config.toml
n_head = 10
activation = "tanh_gelu"
norm_place = "pre"
rope_base = 10000.0
rope_fraction = 1.0
qk_norm = false
attn_scale = 0.177
decay_fraction = 0.558
doc_mask = true
train_tokens = 1071000000
dataset = "wikipedia_en"
Each number is 128 + 32 x the weight over its row's rms, rounded and kept within 0 to 255. Layers, rows and columns count from 0. Numbers have three digits each. The size before them is the row's rms in percent of the matrix's.

# layer 11 MLP down (transposed), 1280x320, rms 0.12, rows 1141-1227, columns 160-239
108:144090142148122126114118131150102126184087111172147107137148116148145109175116113052182152133124102133083124147112127121115088156139103113152077093118121125122110134125139120147186159109103097145120102114154161134122116080164168136174133132
089:151139172141151099139127120120075133111175151110126129120052116187128136099153090131171117140179162144110069131160160141106141130129110083080087152130151056161184105152189171156119131152176112183137182058159176069157140104132088103164118216
090:128127205108152121181136168121106144083210148144178065096117125197138067166132124134126077145158047156166118087157139112110118159119136144098094127143118207086147111117184100062135135133101144143110107102032146115127092144152100129132120057
104:070093156119142170141132123128114187107091183122114156134099137160096175112087129064132179167168127095104110140068101122167114139082108076113120119113155083149100083087123105130140203153081158130139121106163164107103119091125100176110101136
107:102071129142137113092130114103114122184131098094124165143138031096151081153148094125137145131128135052109128150072092137108175111204120141123136137128145113102197152170147137145115127130164176113159093104180113095118123145122113119157107104
104:128130077096145076059080085111093129068118136168132169137149119076122081140186154117119115110121135111124176140080111085119154111089201167110123090109105090086146135177121146109190143106123143187163054075092131154096141159128149116075075156
095:122162146085085118154144118168127133159066139117143093113096146102142087114104138098183139076098134109141118162139142146143224085137130112125133140159114120175126131148141122130113147125162158118125114105052098089131138077147097114116137153
102:153102113106109138146139101145138093075130121079119141122144149136094192121089137185144099117089084116132237098101143104127131099167157183114142101111126141082107158111156096143120116177095136143086142123183130105155099119106123154166130149
104:202155163093111146132120099083133118106067109134138142168119149094109099096099123115076113129113141158137086128134085107118117113133090184135157187094113135165213128143112152081083163140133126087124057113096097140116129088147074182064136069
109:136094146216161119142179145118124126127091118096177106141119088162105117109125120146132125133136144151159109126144138090168090109151092130086081098114149092131114145103102108075155146138101120154121179130168077114142121170121112056129178169
099:111041108120077107187126123125113084085159094146096098126065160161117084169124185132089210133121177116114108115108153154113115136185137189151128147055149134163131123132115147117195126064092097137125136086066107083160056126099090115107107181
103:096122188073198078123167124161161095116155119099070043169128173123186185165124114125153138108124140098142179153150175079161157091114121111156167115133068107171170135085093161110105183126160136146134161149140091094139156036109131199133117108
101:160081170126138194117119112145126075131132135124161068115114065094097106070177125122056093104135149134078144115145122046143115125166121149156124092092101084163114132210104190143163141158126113139092183159166147117060109113132111092087090138
096:114111127096076182110105151159107167105216155169081121178131129128079118140099170095126100064144138111089131118084141151121143105124129054097081113119171093194160094143110120097130134169118086088161157134136119105133110122118089110096157118
104:156123087171120122088164128160143110110155096142167127175154138151126160158121110110167116107108140138163123126153096068094114093142136135061248163183080151034130140096091135100130142134158134125169139108169123071133130140123161116086133154
096:098093159123175160121150169129099127121096096087112134124103118094190143118108136126115188132107138122138086134104137156102136138186096126118109115058122127111101147131146096186140138100141072099141133143142137133168071113153118137120163147
085:153078117165131168095192099194143143171087120069144136190137121076124148126143067130203130159119089118130196073123136118113134165112207100109112142152152151109078135106134099139103099119110142081135200059102097118170116131109124108102137085
106:120143073183165148123114108100112101159104140158133158083170123106136131115129083136065142131110128153127174070142067132120115149154090172088143156159114115127148151108144133087108127180075210114101108111150069117164157114158087096152114167
099:151142127071153132129080122121155173145117138131113067098121105156090085148100140105152124110133147184113096088144112108062187114085127089088079123133103122156072127168083146101149143196115119086154174082136130167192097127129123183110170165
095:128159103157141092160087180128097133126103107098144156170100075112055157141138156138152121093117125147123089116179166180122116098115176114142079102059101094110057109088142153151132113142123148100094140120093178184126115160132121091162113104
093:088111133116140175131181134104158102188172149168144168110096129194133133135156137151058209117090143131125112149203183125145158167155091122091153089158099136113141125186171068118144104106123132100133073158101182098118154111132140068061091130
092:109106086150093129145081161088151148124140106098122120107143173153153119114122184101157129077084104126111050122163100076120167145124128146112138227112121134088143127141081139190146096172106121112151119115141127133101107138167134161135167119
101:157093145045114109138176100129138111104097159113183137170093102121204098193151153138131079129143083110069142083155135167086151184159212047109169151131110188151148106161130114079083152122184080151120165062110164136093112134194202159128178100
114:080148140067141119082150096143151046072123119155161086127135070140117148121155165107119112123161144117116147129106165162138185136169125137116118121130131097089090116099095119152052103060171123089160084162142170088122120168081154102108194107
099:097186157160147089107130155111125095122105037161122148106089154092075133095141134063091121119123118092116091145099121168122142115137150157140101073043111121164174115156115060148112146134146123112080107063050088105091125072170090155168102137
101:182115128124167178127144099113130129098156063094150159160141126136113179112121145094108114104081138124147102127058115137131096173119120137090109094159084140137194147155136125151129106085076083136128094142151139151138133145159178086156124153
104:095132102121174137129104145190191121085130127129174114174189191066158140097092186117151137137119153078112102087130145130015183056148147122098147123131132120136108098142078125126126127164177123159145159077082159097165100112097192131153081132
087:062157137153149165113204135155083114128096126198105175182122111102151184102129098090095163165164165138114161136121173142144081119192126101109139148146136118153132120136093096138077087116129134161075172094175126099140089089140168136087138130
095:156143132111139147121123112110123102129138122140109097118081079098175130112174138121090153122135075074171125122082121089161113119096130139227138196098064069118120159144126141141152137128192128141174110121151070085153133089181139113106145146
104:090110119095113136093120145164109108132126117151116093136156104139078157102163099146083171152165154180101142089154116035153123160170148184152222112134089149097129107066145157090103183135142125100151171140119146087102137119161064161129144114
099:140064173156100141102171183074161157131159105093119119094134131139106100092126109068186099145115152131140150144062116116082092178138158117160203128089148154158096100137129151094147171099122080110156119185160064113115131126172143106146140144
091:101136126132156129160137067123066175074141159118127126101120133147132170112127070077079079133144089146144130167126091182180122129163162103097090158106182149101111181191113165143176199170148116166125081079108137063118138146155163073139101126
098:189181130183090188115115136133169169147166122145102072187160158124132116142162115115101165143130168091166156121099129137095126192115155124100159133144084106069114075066139143193088112113149112070149170133072109134105157128116174076103125147
094:103120159145090122092112129132155158135109063102139095138110064122197157152095127080118141134151150137125184130089114152123166171173069105097100112184106089141059159118104160147103143139084078080173145157153061138133128139177194171119145108
103:103143091074085201151131144071152166131217152093126132123152120112158110213161155133143166098156120165128105120192124109131145115183133131092133099106167175108058110147150182171097157108154074173107100096114132133162101082133123161155098120
103:157128130132156164101138120133137108202062100105161086126154141124112138127159087094106154123172173183063078109116181130073131146114108155171128110169124139142085165158145155153165181114149152113115073152094169068066199135138159075097104106
105:152111152121143081135126136096154154120122185111160172092105096140134142162083099174113119118190129139101123105120109162146041091116099137140079147101112115127139124152148077084119049159126173147156105087127088178160129148156123152035117218
108:108090094105191130044133075138156199162095089142153104149128150140112156074175085110110124092097158097217194121129142114115172155110140120117093113116097140113152145084129155122167119132161150103177150167122143151160098094154141173129103113
107:106177159119147090103154093155121147144160134152157149085085130103102106112077116085095113145117122149135170163145161150140047105111076150104122068191136160123133090152156159028172117090110129091123124117137151167134120033155099145117153182
102:109133182096164223140160157149149131139153102068148175099122107082157140133174031161196170120083114163173109069144152110105065125085136164122114113195180167153152106126166114149205136177116124122169095128139061111096114144137112106134157177
093:149121097133075128080091117108089057092095158135122101181133163186174163157080102128171132090130125152124145118191128139151173126075093135094134162091098131153134149144146168098152128130178141092140053176169079161131089135128118156173178082
093:130103128131148119139136075174105061121163152056098073110167058086116128169217146175134116143109120079147178143146110119090154152170129124115098152175139142122129116124170154118110071123168172153160110145161074140082131150127111120097099135
106:157214147165177085141138107102112112102098074179107085142119168152089143077083094132151154139161154128142110111089121125118180128082123140136139061129063075106109114161121115150120096097121174158126154215206146102156147175176129036119097118
106:112114198094104088159175119135120091092130148082135079116060122161108088182154098116124127140101130111152153182175188098143128175090095158081166096029167125157156060106128125097125108118130161152078168103149106092126185149186157082149116105
094:130123100090129132119132087114036199155165143108083145096176079106122082103099102128100158175116070107106119083147119138148103154110122082086126088111138093126102132093150092107079129162131089200171163121122146196093146168111103174106088135
113:141139114158160135131157134197163174089076106116111128106192156139101058149122082097130113121120113138179119172116129086119100110157125135089172127119176153123136129169113091072124093094153150108066139141182130153108167138100136101105099084
102:130145157119075121150146142099106117086098162117135196107099137128123196104144113163093116080043150074088109100049109141146127143074145166099158142144142136157144136135193118169143145113115166158174090150065104155127147126054137118055103104
093:136160154080077115148148130124045064124152221160174171146090123063123121164121175165138127103134160149078156115132157162164110081189126173121124096135105161159152100128142135165103146145141088174110124149155112157141107145101085124117067138
100:155134082212177165146111108146169143149050182163110086093146113154160081141093092145109108128143126158089067121147117140153224137148165090135152182119097105130083179111181148211135140158158170091133184139086144098103139133126108122143078116
104:110072086127099112147173165152099187144118141095142119119120137091157180170125191139138101148072130173152190137128081105076124125195133099149112123127129147120174149131123108156193159116098135084157118150120145145117143106196130139177109124
077:109130156190115131095116081104091084148079182088071133129127134104134141136086159083146108135059116152104112094149086164104140132125090182125125079229135106099152102160181144127119093060106163128129151110142121106105153100182100122152109090
103:101125099115106113094131148106140133176118142159097157163160105051188055150084107110142138094117119112149149153090134162065086123180169180161092099116160107162146081114117092119117155075079116140070146100123180121177098165158147117194135051
095:149110100103129103160127162112089194117147119147100141168129113176064138165158130101053148128065155145070104104127096176186100072191109126077141089083147159146102060112133103136167084123110149112088104090094146102126098138148170121143065202
109:157133128116176083126112171130129172123173117147092116126139061089127118146075108131180083169135154100157202109131110074111124138113180174133063160135117170072199153027059113128162183162113098081126124091124117138132143093133080170149108122
114:163151124164124168134161076154098107152124119115086121179164107124101132119108187125150150171201111115147140130139129141187063105140170084118115113153142071077090117106125136150132176189171160097126161098139118113183159154139148114127070129
095:196106170215143135184119067131100139122135144151164149111101136131130149129144120154088103127164207140045105167124138164100110085071096112118057117100075164138108148109192104080111139073132174122151115130089108087130142168127121144116072122
100:132168199146133056152129169128188162135154199124108142092166142113102115129101118164125119102105138120147155127138211148155114105093108134169069079094155104120105118128112161137081166106128150199141152186144146097116119112155123148124113107
097:147126118081072138119122128116159128186181139114088129187109179074185129115110120095139093132086139140065169118155147152112165149156126147121102120155117130128143112186134094161113125076103148128084111100135138115173166100149128125183175150
094:101155189136130150181159093119135094145176144126140148090138107135198111139188133118086107145180105109080164163138185097093083176110146072105123156126117164112072154114151131142145058111113174177074115127097144147085080185134156129082149192
095:093130111200115159143194160143163189191136139102096143089100158119125113138188107152094128154084093152081162081132159124100096155143191189102090150088171087114148119151157109174110114109129086070147110173166127080118104159156087174148098132
114:096152099088149101128108164138115176089109124131141080131136140126187135120132079059128129092189103092120179145128122142086157159132109102165125118111121140091163095118099142088065089159130118097139168094150103157216166114147175152115082196
095:139139140124134183119082139139155120134155144098126112124155149132149135175082111156122165119070121177078112190161096200130130181193117078149078085081188149147156105169154088114097141141127119147143113145179140113133063105075155150124174170
092:020172112126046127166134138151179156102170127093181115075132141146114174139170131122162108111109135126155144161123123144148137100129166152126107137118111107127147082192139074150165094162147098171093156124148148194096129055097123111099126156
091:140163102131098088070129066138161150092138097119123133171149088110131153143109132086145120141155121120119104107147144074099164107136113105121149125117129119169181180119131165135155076137090119192137106102118133130150117075149151135179164099
106:120120170127150089157109112131144108153142091103094157144133097087087097159119174104109089130139140142144144174151062137066176095168153063152121122115100134123137189179135139139112114099094162148104149125164122106088081171127124095172111145
101:151163130089119155102117153122094092118126105103116099144068165178088182110108110111122124165073155092116125131139153202192095109121147149128134128142133119163144116168130061182147143170120112177148151069110145101160134145124161057144175164
103:094066166185100255126161180105098085099152205138080157164156089142136110151157202143124200100127142108177156115121106138114101139069100109124100131132129147129126120094171161159113150166112093080121165144115062114119119162129098119141090151
094:178059148155162119190142090120107145089155137159121195125125127139196128110144160190156131138110202147152089161092193199122133118113114182148122144123116134174101113097124117142162106090116150131094080142088099122118069095155160094105140131
090:136106145098134102149130161130076136095113191134115122157113137127053193158136105120087095154100127167108154140103167198123122130171149091075142130107114139079119148124102116109127154084156135106063102075120135118076110154088156174114122086
110:142146153171156135105128193130140113122084111157146137124127159136122093111108071126164113132133132160170081195176125212129094126160119149167191117074221134099061111075128191050117157111128114103089094175177173126142117166112109097181090104
097:119121138143140059121135096174135107098138068119158155142132112101124070155113135087163152106219125173136164176127144102161180089142117188115163118133083111175187142125123103070163094151113123098095116089123108164155097140161144089131142103
104:082074130123101155125151127158145133138086138135143171139138135123132162114140112180154100150123142113153211093137049207109149142126114124132120176113197164114149136132098085080149091071145072178168143162128089157135127150114127102062139076
099:108106104222152083110183120095094150156115146132134146226112105107125107152146147108096137214162134119133087182084116187190136201162159173085130109114157158103114107158116078140204213109129178086104120114069126072123073116179097156145116137
119:127137134154116195109120042136175173149116081177121111107150129134150181165181092165106059086081102134179093073083141121138093117112172068107114157119096143114151116133120143094109137138128097128114096159153147154171126161071164129105100172
092:094052114154152180131131119141117154115161086166129115090118150129091168139099125163100101165186144134111098140087089126160124108111116136116112157094124112081126053144148150134160112137091171124089120150114057122135111101166117117185123140
099:089113096085161134107148132125146100178106093156103088163140092134116137129133156108111120144116152106114128184142058146147122143097137128087131126089111138140186154144142158114141138132144165126081143077109164178113068087167068071103212140
101:095132126121129140144100092173164146115135180098161062140135170106127125106169131153135148153118081078132104074091142120131181153145153130134078168142092121153110095120121165102140156157093099139069185168167094106132140109162112141190144151
094:090060183166175133104117202126125180168164136150129105112088170122180152161207155142081161101095069100137124103132143065089137128142145128163113090119170152129112079137200133203122100099097130114133136110180115151103110087130110143145122155
095:080151134140125162091135127150104116105074117189070096117164068128123124093085123197157148136146115097098135143099145130117124155107114096138165072143143180171163141187095146145117134113160149132171124128148217147115121108155108065119108125
100:171108181113128113110111124163163096118112113114193121134134108148145099153182137105173180146188110078134096157182120182119077130111092118161121127187119149178159141100153075186213084125210146088140099128115150150074173158138090129105156146
109:141130176136127152130079142137184141126120097158106120132146157142085094146123133141175121119137112139110109072088158093102104104160163077129102048155109142126083080083151153186075203033123057170116147106138180126078122152134142066129173190
099:183147112118119087144089095157185121088148173087138133126103137159137135182098094148159116136163211106113090185208160182125157188086194154149145151112082109144123092148147104131165107131112151105109133082116147178119136144172164110144128083
092:097040139148120122123134166122135105128135166101116067104150082092127090085149158092126134175167153079145133175138057113143084096086109160201114145128151131049135151155133150169148108136064171154083121088113107154115184160128139119131034112
092:131065115078119175128167139108102155107129158174100078087115126129130081123099198111161148031132143122141049124136133148118095146150119091161196141110172179119111096147159122116091142094165118133155151135109094169165148101058109182132094098
105:179134137162117115167086152111107110134192171136154121135113115115161231127078148094142137122157118063075158148158080086119143087061106058116139103111164144152151171142066103099107128125192163075156085104145125094115191144133120117111169075
088:112117116100147156158163106116142128153036118170172119138166129193133105137128102104104132097121113121081165154144203194139112132109147196109083160127107103109072125120068158107158058149130157139102080120147071203168144145109114147124175169
101:123156148054147130168135106084075163121099142174095189104199112142130158175153154118113130147160117161106197069150182148107175160153182064097176099117084138106117178162128108109133049129111108153137128127145177156064185140112118138114152126
# layer 11 MLP up, 1280x320, rms 0.108, rows 1142-1227, columns 160-239
098:109035163117141180198118159104091141151153135091097182146122111128130126097097164093102124161119130137205097195116131143093141130149153134130141155127194122112113089104141125104116151105118137077172146143132116154154056120118140165099124084
095:068151111156158107117095140158133048108095055094104084132136137138118082150147117094100199145136105136236128147083140117138171162131145169122111156187127104152052135156170128121126141142202106112170111092149164096079103121139141162153130112
103:099110126077123103132100129116149105052119083077180133159104134088133129180119057128149131085147127109140179146140120143095169172146117116129127166154091117179114155062086155151147063189155138182157152167118156118129107143125101168150127121
101:129135146120097127131084143193097113144111150136139151153139164171170125125163086127106129143110143168204099121121129133090086123134133160090099095124063166119120137129167103111127106147168087095117131152153104129112092120128161164150136103
102:133152081167156099135061074100178097118145126112127084153089126143112148096124071095176150147131138136102185111124150121079096139101148112133118143124136095102064065110159171148143149107130154145115231124126172141114051133101170161114137078
097:138104119155175166099138087117143147101105089125123112151118114084114172153092075108140138189126167120122180114143163151114104081099156137156155054130153165107111111120061162130104158082158144109106125117078126129146117143136108142152131138
098:104108151114182121162132164121195089115115145111141152116078137117093142094137128080092119101102131103077075070140107102131197132138192099150121121120093183163013108180104141101109074100131140098100209102132051151156144130099093145139134143
097:150128054123129133130111141085088135117123077110143138066160075133098120166132127064122158143082083104162131121167141100100114134072152149190099130120072159124147179069128143054151075183144132161130197131088116132204141127196120171102117134
107:093105131129080182096092105111139112135129134118165093101087087045088155085131141150158162123125128177082109080074103118093119104116099149162161173073110098086141172068099119084089086113129117084135169159090109087138140101156162148091132127
095:200217123172090129119106069143105095138081105159098079146176179090189156155113116069175162103175125114182112068079124131086152162142075127185157130090190119186138143167063126116127132032039119139148172136080148141165117111154060097158100119
102:130167142118077111159099104141144148124150130039118170107101142065149059142139100167157150166124145152142062098114102148093151136130107138159117184108109109098081110150142124136096185143122123146150119173172159177128147111107181147161151190
104:119142187139109098119142162133141112094188122066078073105100093152173118072175154124160138096131125144162113109141120149158148135082150113136100088101122145173132155112161123163121165136097126072138090143050134088111107179081148101165123135
094:106193195142194097185141029086187117168085115146116144137138138130130133083144146157122109107149215122203094193108098114163104118128151149124051155105151158092166106152082143071132130118139140158125106142119157207107165096146130142193091177
106:111110068092139088130092197080065177132127130076139186129151183163134160109095173101077160118098187090111128083139122135113098094150135121119129107088086159077089129165131117105186129125116117126141126082090125175135137119127192151140071177
100:116132163159177104075117147114117127147140073187125152121062101156160121175098098128155153131144100133066129066140091104083146135105148159154108054110119098142120113105167124123138151156134134154086184100161138090194150097145093184160106113
096:094119062079129153158111098137101097116156108168133111089140121134120124035072117063134146127158140119176094138111129139130117089103130131152165184132116168077160157097136134071171193127123116112120116153111139163126171098134147154143061151
104:117160097148135182130116119071134144163069156137117099128093104164104132107087118162139182134126090127116052146162172121107102086174087142190109077163181141074116138127142083052113105151150082114156166099106100073138098091123139145098133116
104:208086129141131167148138103127099087087114190082078158131080074076137140105108095136105134154087080126090116168143104103101089152131082085149120089058147118128088113165139140171067097118155131172099116130133101142149121100125158148141159154
092:133105120123117121112110110149083090120105165136130118092129122101179125105118102075106102199100147139134114156138114097086146189124095081088139103145149178114067109145165158184072134129093113105125129115147162141147172151179146137129131082
094:108106134176124142207190109139152073175133146111150134075085153088098132152063113047141158210161166164139088095129086164123130169107126102156135162124133107099149120135160161133127124081113120139095120107142055130149085157148161137161152171
099:151137108116157109132157125125094118208148162173161072066126138124130193137187144100138161146118169191118145182105102168058115162158151137128112137182112145173071120096113121127127134122121155122113141095074175084156138158080111105121077173
100:156078137130108130110115136116124144104154092127114159160163128153099194111147131125102147145142142111115160174083126133131173085045157138087164117146099113119143160141079102104138146132101130107070126173139157106113113111094111094129132165
106:144135076058122127086101226090064133110116121103087146147043134079175082134160127238101140159125107150176146144191098121067154109122165197111120095066179130103113170074136126096148113117120138146158126129152161096096156119158160135120139114
103:155096128135157156146174126114192122180131065114109126105161128096140122148103082156122107117167159138159134094122118123106155106187129154208147143164118076127037157146150141150186138088105117093126042114127154078168132150137067176151083147
101:123102105132145134137141169157100121159185134160094151121145103127129103131131138180108179126167183130107051130213140100085144112184062153153068085153126139126137158092167169071090150145125096085096108118143126139152111157115151120106080092
106:121162132102162087161166098093131117123091135133142152135098100120061159085132121134071076164118062128124156103066142086118116094102090069121092186126180113151194123142110080170165028085105084186148128169163148127142132161143122112095140148
093:142129108131148092142133165169132118163121044045149087112164141125120164097103163088102107108141138162091111129160096152087163155123151151161106144049134215141115090149094147098175125179097102137144144118111092182124136145100111094173121092
091:102189140125147133163088109101162139124099082154143076139129157127136096113097112188162088166031099174113090143104112092164111124080131179071147094126188096108181085157109104181137125097126176140162107118159154116084114156166156134081105216
099:089126089147160129131155136092097123113186108109111141169096126151153126104164082139114192084168083133162148149133125093082105131088170140114109118083100139205144087127130116131148046127165172155090148100111132109131123124102125180146137183
093:071140155128108136155182151108127149045124161211110148171139172157127105144114114144073096099158143127117113091137110144169125167150120148108143153185097140100143108183116138177159120088079197095107163131104111166209106126160068138120118157
102:127149109164122080111080120173088108117086089185152125098136123164147149082111141123103135117172068108133109144163168131118134095174155108098091140142199194152127146109144159118041149129059054121146161139156141132124082127121183127114194112
100:067119144064167092091159145099079105082154112090085094128112161170106105092133159113085090138097122119119125080144141137136120072123060088143078120114142142117114127126140168139099162166103158112099107103145142123062127185165145217131175159
112:074091095127121162124146093070152148114090123148124067140123137129124102190138178140108078090145101118120168118161127108113118083129164143164065086081118145135178097112147118148110093128155131177178122120137141110143162160124084136114135166
096:139066157109144115163146099134118184128144155112152104126123150115073109104066121103179111043185109085121062143141091176136100115117122152129114164146104156152131155175197136098091106202095149117147125166080140125129182171203130132063120164
104:168040137148112116189115164060112137112126093100157128123093170097179112097139159085160123122166159131118119183208172102112119060169156101134133096152094210115129127072101137087134149124130164138150123133077149106163098144114113073149157105
102:094169145165137138173133112129220130110121154122211093115087108146143155146120131104098083120135144139091081152108167114112122167173130156073115128108182085139103160116204139172134087130158159118153151083101169138112107079144173138110091140
100:191140115135094122161196133177133166152131161120139091146081104071099129095108087162132087146077206135083124126117063124115136103156139130080190145145171158087188059154144152122129158122130107137210114084122146159135132093114088140105163139
106:141130164186110118087171160115090129142144121135136071145070095121159138107124107149148107124123121065169109119194146161148127034153152146127114140118135104145140115192102135166126110106119131137153069130131082139184180119109168159182058090
104:124131140148077118164100100149072122130114099145103096080120159175110124180158139135170114155195151077122130118109066092093142109142115150104144172164177126113172114139106113161130096093161143148090184096095138138116142086084177164155082162
097:104158170059146084098138159178166120140120096114099185126154101047097118097131131095112122139132136105145089152101124135115117136129163191126090125151108135096150099120092118141106107063076090138136102161179062137120138152176145092103082168
102:126209151124046120100145104099119093156096095159135115077121168121116148061145153081165145114141153051050069145113104155136102128058113102131109099157089102155079188113084115088142151111117096112101201139107142168094136169152138132170099161
093:064129180168104129168130227126184106080146162100106176137076095099107119086078119150111158125100104135072132153151170146141131134110167167104098058062150146149186158088135116109110104104113126138068123070102106158085141148099097113108138108
098:093126114108138137134135108108140126068128129097148144099090086136092131145076110108106176114222114065183154140140130128087137119129104122135111104122096130126144140136104113089076152148092176150126101124170130075181116170108123123194093174
100:085203140090123117062092157143160117122166112162135101118164127136151188147137127212125120085127094143110206079187119155138152064158125091076143077133066108080134123175115083124137121104077194103196132166092107125170136144128085090152108145
105:126125209130132107109133163116050136175154192182071145071094112120122113108142143209159164164064147114105166150137084103111075100104161101143099120209147134091072125155154108117154065147159091110113118139047103138076158119151116126128134128
102:087112170100100140123138123121129107130131108158158119118119118097105124084106171048084093172124165099173206218114167085123183140117120147143043162115122121060123123056089114144152123158167118157129112140143071134117075142166118202109172101
099:141149035114173071088138102135148082116145101128175073112104143143156140081101137065156122093122145086158096115057131181126166088134116151182167110098149070081178041096126173139152127168141131130133069138078154181102151109116106147186133122
096:130142100131110125122103093122101087134125123110084136118129111101106148074157117175130047106108142086120110133167190081098159129125095144133104074140137117073148120125118134099113145103159104234165043161126159101113149142162135100131041099
102:134184062097139140092106147126149168129181105080148138103126134109130143073103177124090165153153083096178133081132128099140117135081144063169139116117175139074147117157160096084101128148106137111183081123136089118099151111127112095132148145
103:122130132145144190122134136132174118160103078167063146132111144121136093094032088148114136098146155081083144168145102113121110110156154165083160138093131162116155052191123181122162112149187092145109123114061102124120142097108119114103172154
098:170115097180162104137132136102150121146164165084095141123144108136160102167176131092135164107169118098149172179109094106101139149123128120109120118089117175161070120118085082109186113157154092078151111125191114118086175094133127140117178144
107:102104110181161205091123071227121084144102118115052118125184144113115118126112143163162142193084155142169145041075095151140130086133114170175165099113157139117136152138149064086071105156081111133170106110129140106136163150126090144189101181
104:113139125115130113094176135151109153150123111065109103138137154148096143132126125145135128134154086135131129138128119088098135094119122126126106137172114110000102107116122074180157105141179169121115186116161179125157148164136124062107133128
097:130098069082217114208143112129182158107163165152123140113150163132160162155121145157064163097157152116119124182114108120081156137155160143157091137152169145112098123095125095112137083111107107093158081080141129104158093109163135201181150145
098:170168156112148108096137137150109115169139103121134098168230073124107111092082169145138135122127115100077135124143096139072145113139112204182152091060152160100127120115142156134070154091137125119106138116137122100076080177138110157114183191
099:166133089110152199143192113131105130127121101108150134201127110111088135136116147129143122063199092082100154065170093130153090171080116103162118099128170126136150131120170097133172069126121150107151159132137104129104111105108091087094171189
098:090143147183136137171081112132141089090095144092156126082142129137082092128108148107211096172132171085097155123152079109126167117127120125099211165143112146144167150192077136149110152087119129118124067152144103135095100166123148168092113179
101:139124059085127104104088165183167111101086106129127155141146147062135139105082124094147110120124172150130077173145160130147137077137131177155169157168175152168101106156081155140173123171110132074085112157156080152170105082132163144131117107
095:155132174158133108098198142125096204163146149143151150168087120105167116102132086131144125096181126112155129098129066146079167145149139162120170090180146152132117060128100126129149049137086096117108084114093134126169112120166128090112166171
113:162121085075127129133161162131130132130156050143132172112082131125178168152131160064087080112098102074119155157105190134036138099174106098154176140158124150113096185106116121119128142128101113111172073117157139173138118144098185115138135113
092:134166162156160071093045122133140141125135124183072111127138177162169115068208137152146136111162143083169128088131151167064113093146157212089114111089127131084164134081078166101157103134211139154161057133136118176122103162102149148147181136
097:168120127095182105136108138104106095111071144136110130105113119107132149095110099108072105155148144148153083129160184155094186135090111048148144114151147153080115153116134197114159159092122099082155060098109141099105136110218132166142125100
101:151069156088118140183122128119097169122160105071125085163108128145134092146161117104156197129177163096127173135078167134162122173083111152186149108063106163080103097162144187150184144153126154153076152160139129185195161136192062140102130127
098:052102164135160111107143130089058162130145110127104111155160146151091151163155101153170128051086145178127120124130123158152123125198125104164117156208107092182162097151166150116081180128152084129126108104102150068168129122099108171120060120
108:103112099099118175070208163113188101156132162091084129092141138052087133178135095108080122108137166085123195125136190200200132152098118130142134115073183150095163167081111073143145141174123119175141145107093133163066118111150105116138137117
102:138159152094136104162166096145116098110051116121133158154157161093197142069119148061190123116145104174199151176130157137101118138132137128137203118190122142152107132140128096090069141148135086185165186110099083132099131106137107110100131139
095:115134066115130156108136155096131141180109174116151149180126145196090101167146121175126116140180113147074120168107140125136114178176106127192151136117076107127122162175184091120142106127198151220164075099151077118146135144096105164175136149
100:074118198160122122114115128108114134136165106117138101141183102112140048104049112052100172157116130089157070166145142157155135129077088142133110104140121136161153058066137147108095144161143119152136116149121081120144121143110096155174151213
103:143119094101126193136096135126177082128123103119114138121106202071085135083064075114175119119111110098098104154114153215157107155110143098147109119139157212148125142173073110101148114134179141154126052144163147132148196111204141152154106160
097:086150086110117129156133156151126129177101111143131130113114073113131105148140180131125149136110112106077151107120154147135165093098074098114135099143162141139168099118113159180097109153167137136093136110141144100153124129122137158139132114
101:095140160117092081141067205122086144132110117148165065154147114138159122151105121172093191117137128166136128108156136080101132133050184103188137145135141054120123141128102085145145126085153116182118068063167187140104136130096134088096160128
104:159099121109155156094141188093102133096106163141113116113113141101124144094138122128134040078171130130137136086107192166091165097115146135129138194145120174141096080166165156186125071129107095160141116112186153126109138092132125139084139113
105:152138099132123122105113108114093116153120121098180121173156127176162087163126120086188140161153148113124103143087141137091175088114128089112136124129187131141096100112130089118075161161091094132080147059094166145111140108166143090155094144
092:155130119090197090139110122120117078109176102110127182154197076124169168114109084134099160064166129105177164130048145124198130216115081150100123118130113109145104119111102129112117193098178112153100079174121152164092210112115131122133090133
108:079073103088134115094134127166148124189098114158106091156131102144133101087127135127136091135086124113134132136155101123109137124096162125127131168077108094183112119080121188101119113104096168076149109111127128220101050144200121082111125144
108:124160077182133077072152097113120135155147111133115086151083106159084130107142155119172132143115099170129071163111170100070065098103129128193106123090129149113130168168086108093088152090173092131126178143185100181099130114133119113119059106
098:139099120097113049118114106164079144121105218154110163110144149167183132102118141165172129149160175120148151192088129126128140153149060126128202177204102135122113170114139100124146108106105159163181106115167127119144151097103105105136185111
102:129133181102178126135122176151096114082138135157119127081112104172115106070120060155090089133109148108135132149133119117178172152169094130086135141141158117104151119092196117126144090144104104142134084065074089124150184136180114116129091099
100:089161106100128106164116147144172092142179163100125182167085148151175141107166182141196134138123129110114172170137213163067141111143183119078121146115117137141077122131087097096159119050095081151131118112158200209155124103098150127169128108
106:197113136102078143207141129165144178112127120120105138171147125109157119171144181128169057164149118117109188077132117123094131157109191099065114154144145093126134148175124129111118130148095162200062126056120111177166129123109095152114139147
101:081076134145147117123177166139098079110131153060128102163113169092143097099134068109136080108150092118106102096151153123132147113143071098104171093161107142190073076117155144113096092162084135159182114139150094075107136178129115136081103121
098:106120129167156164120127119134099144091110109163158108112173180153127131112145158106106130076121187127136123105084055139130114147107139129105166193207120169128148113076106128146089066102140118134136146093121168156135155149110138097110096140
095:116095125148135136087067081114177182136099100113109156084120143150118130160124115135115097118172192108110111146161163170134151172136175155167098154077114117154146106075115141142046095134134112147205142093157072163162090164152116062139094144
106:104118159153191113107145143148073070173095106116094082065077149114138057146172096095096099170187108111105133112118171083136111154096062157103120106122161155121089159144172111135090080164128161138069120169153134126207091095146161165120114124
095:077140134153158078121119072136137121113129158037129130146126162083090159147135126118100084119114106110094063100105068107117146115089111109124127096127134179090146134185098089099124133158093157185150099088096137150122155170167116045126098121
095:145120095139078120126168119123094136135101111082130130126156086111107099165123164056152099083165124126140160151109128115113101161102177221126099085131131159171149140185103143123142070104090142159120152087137128094127122189109181066149176124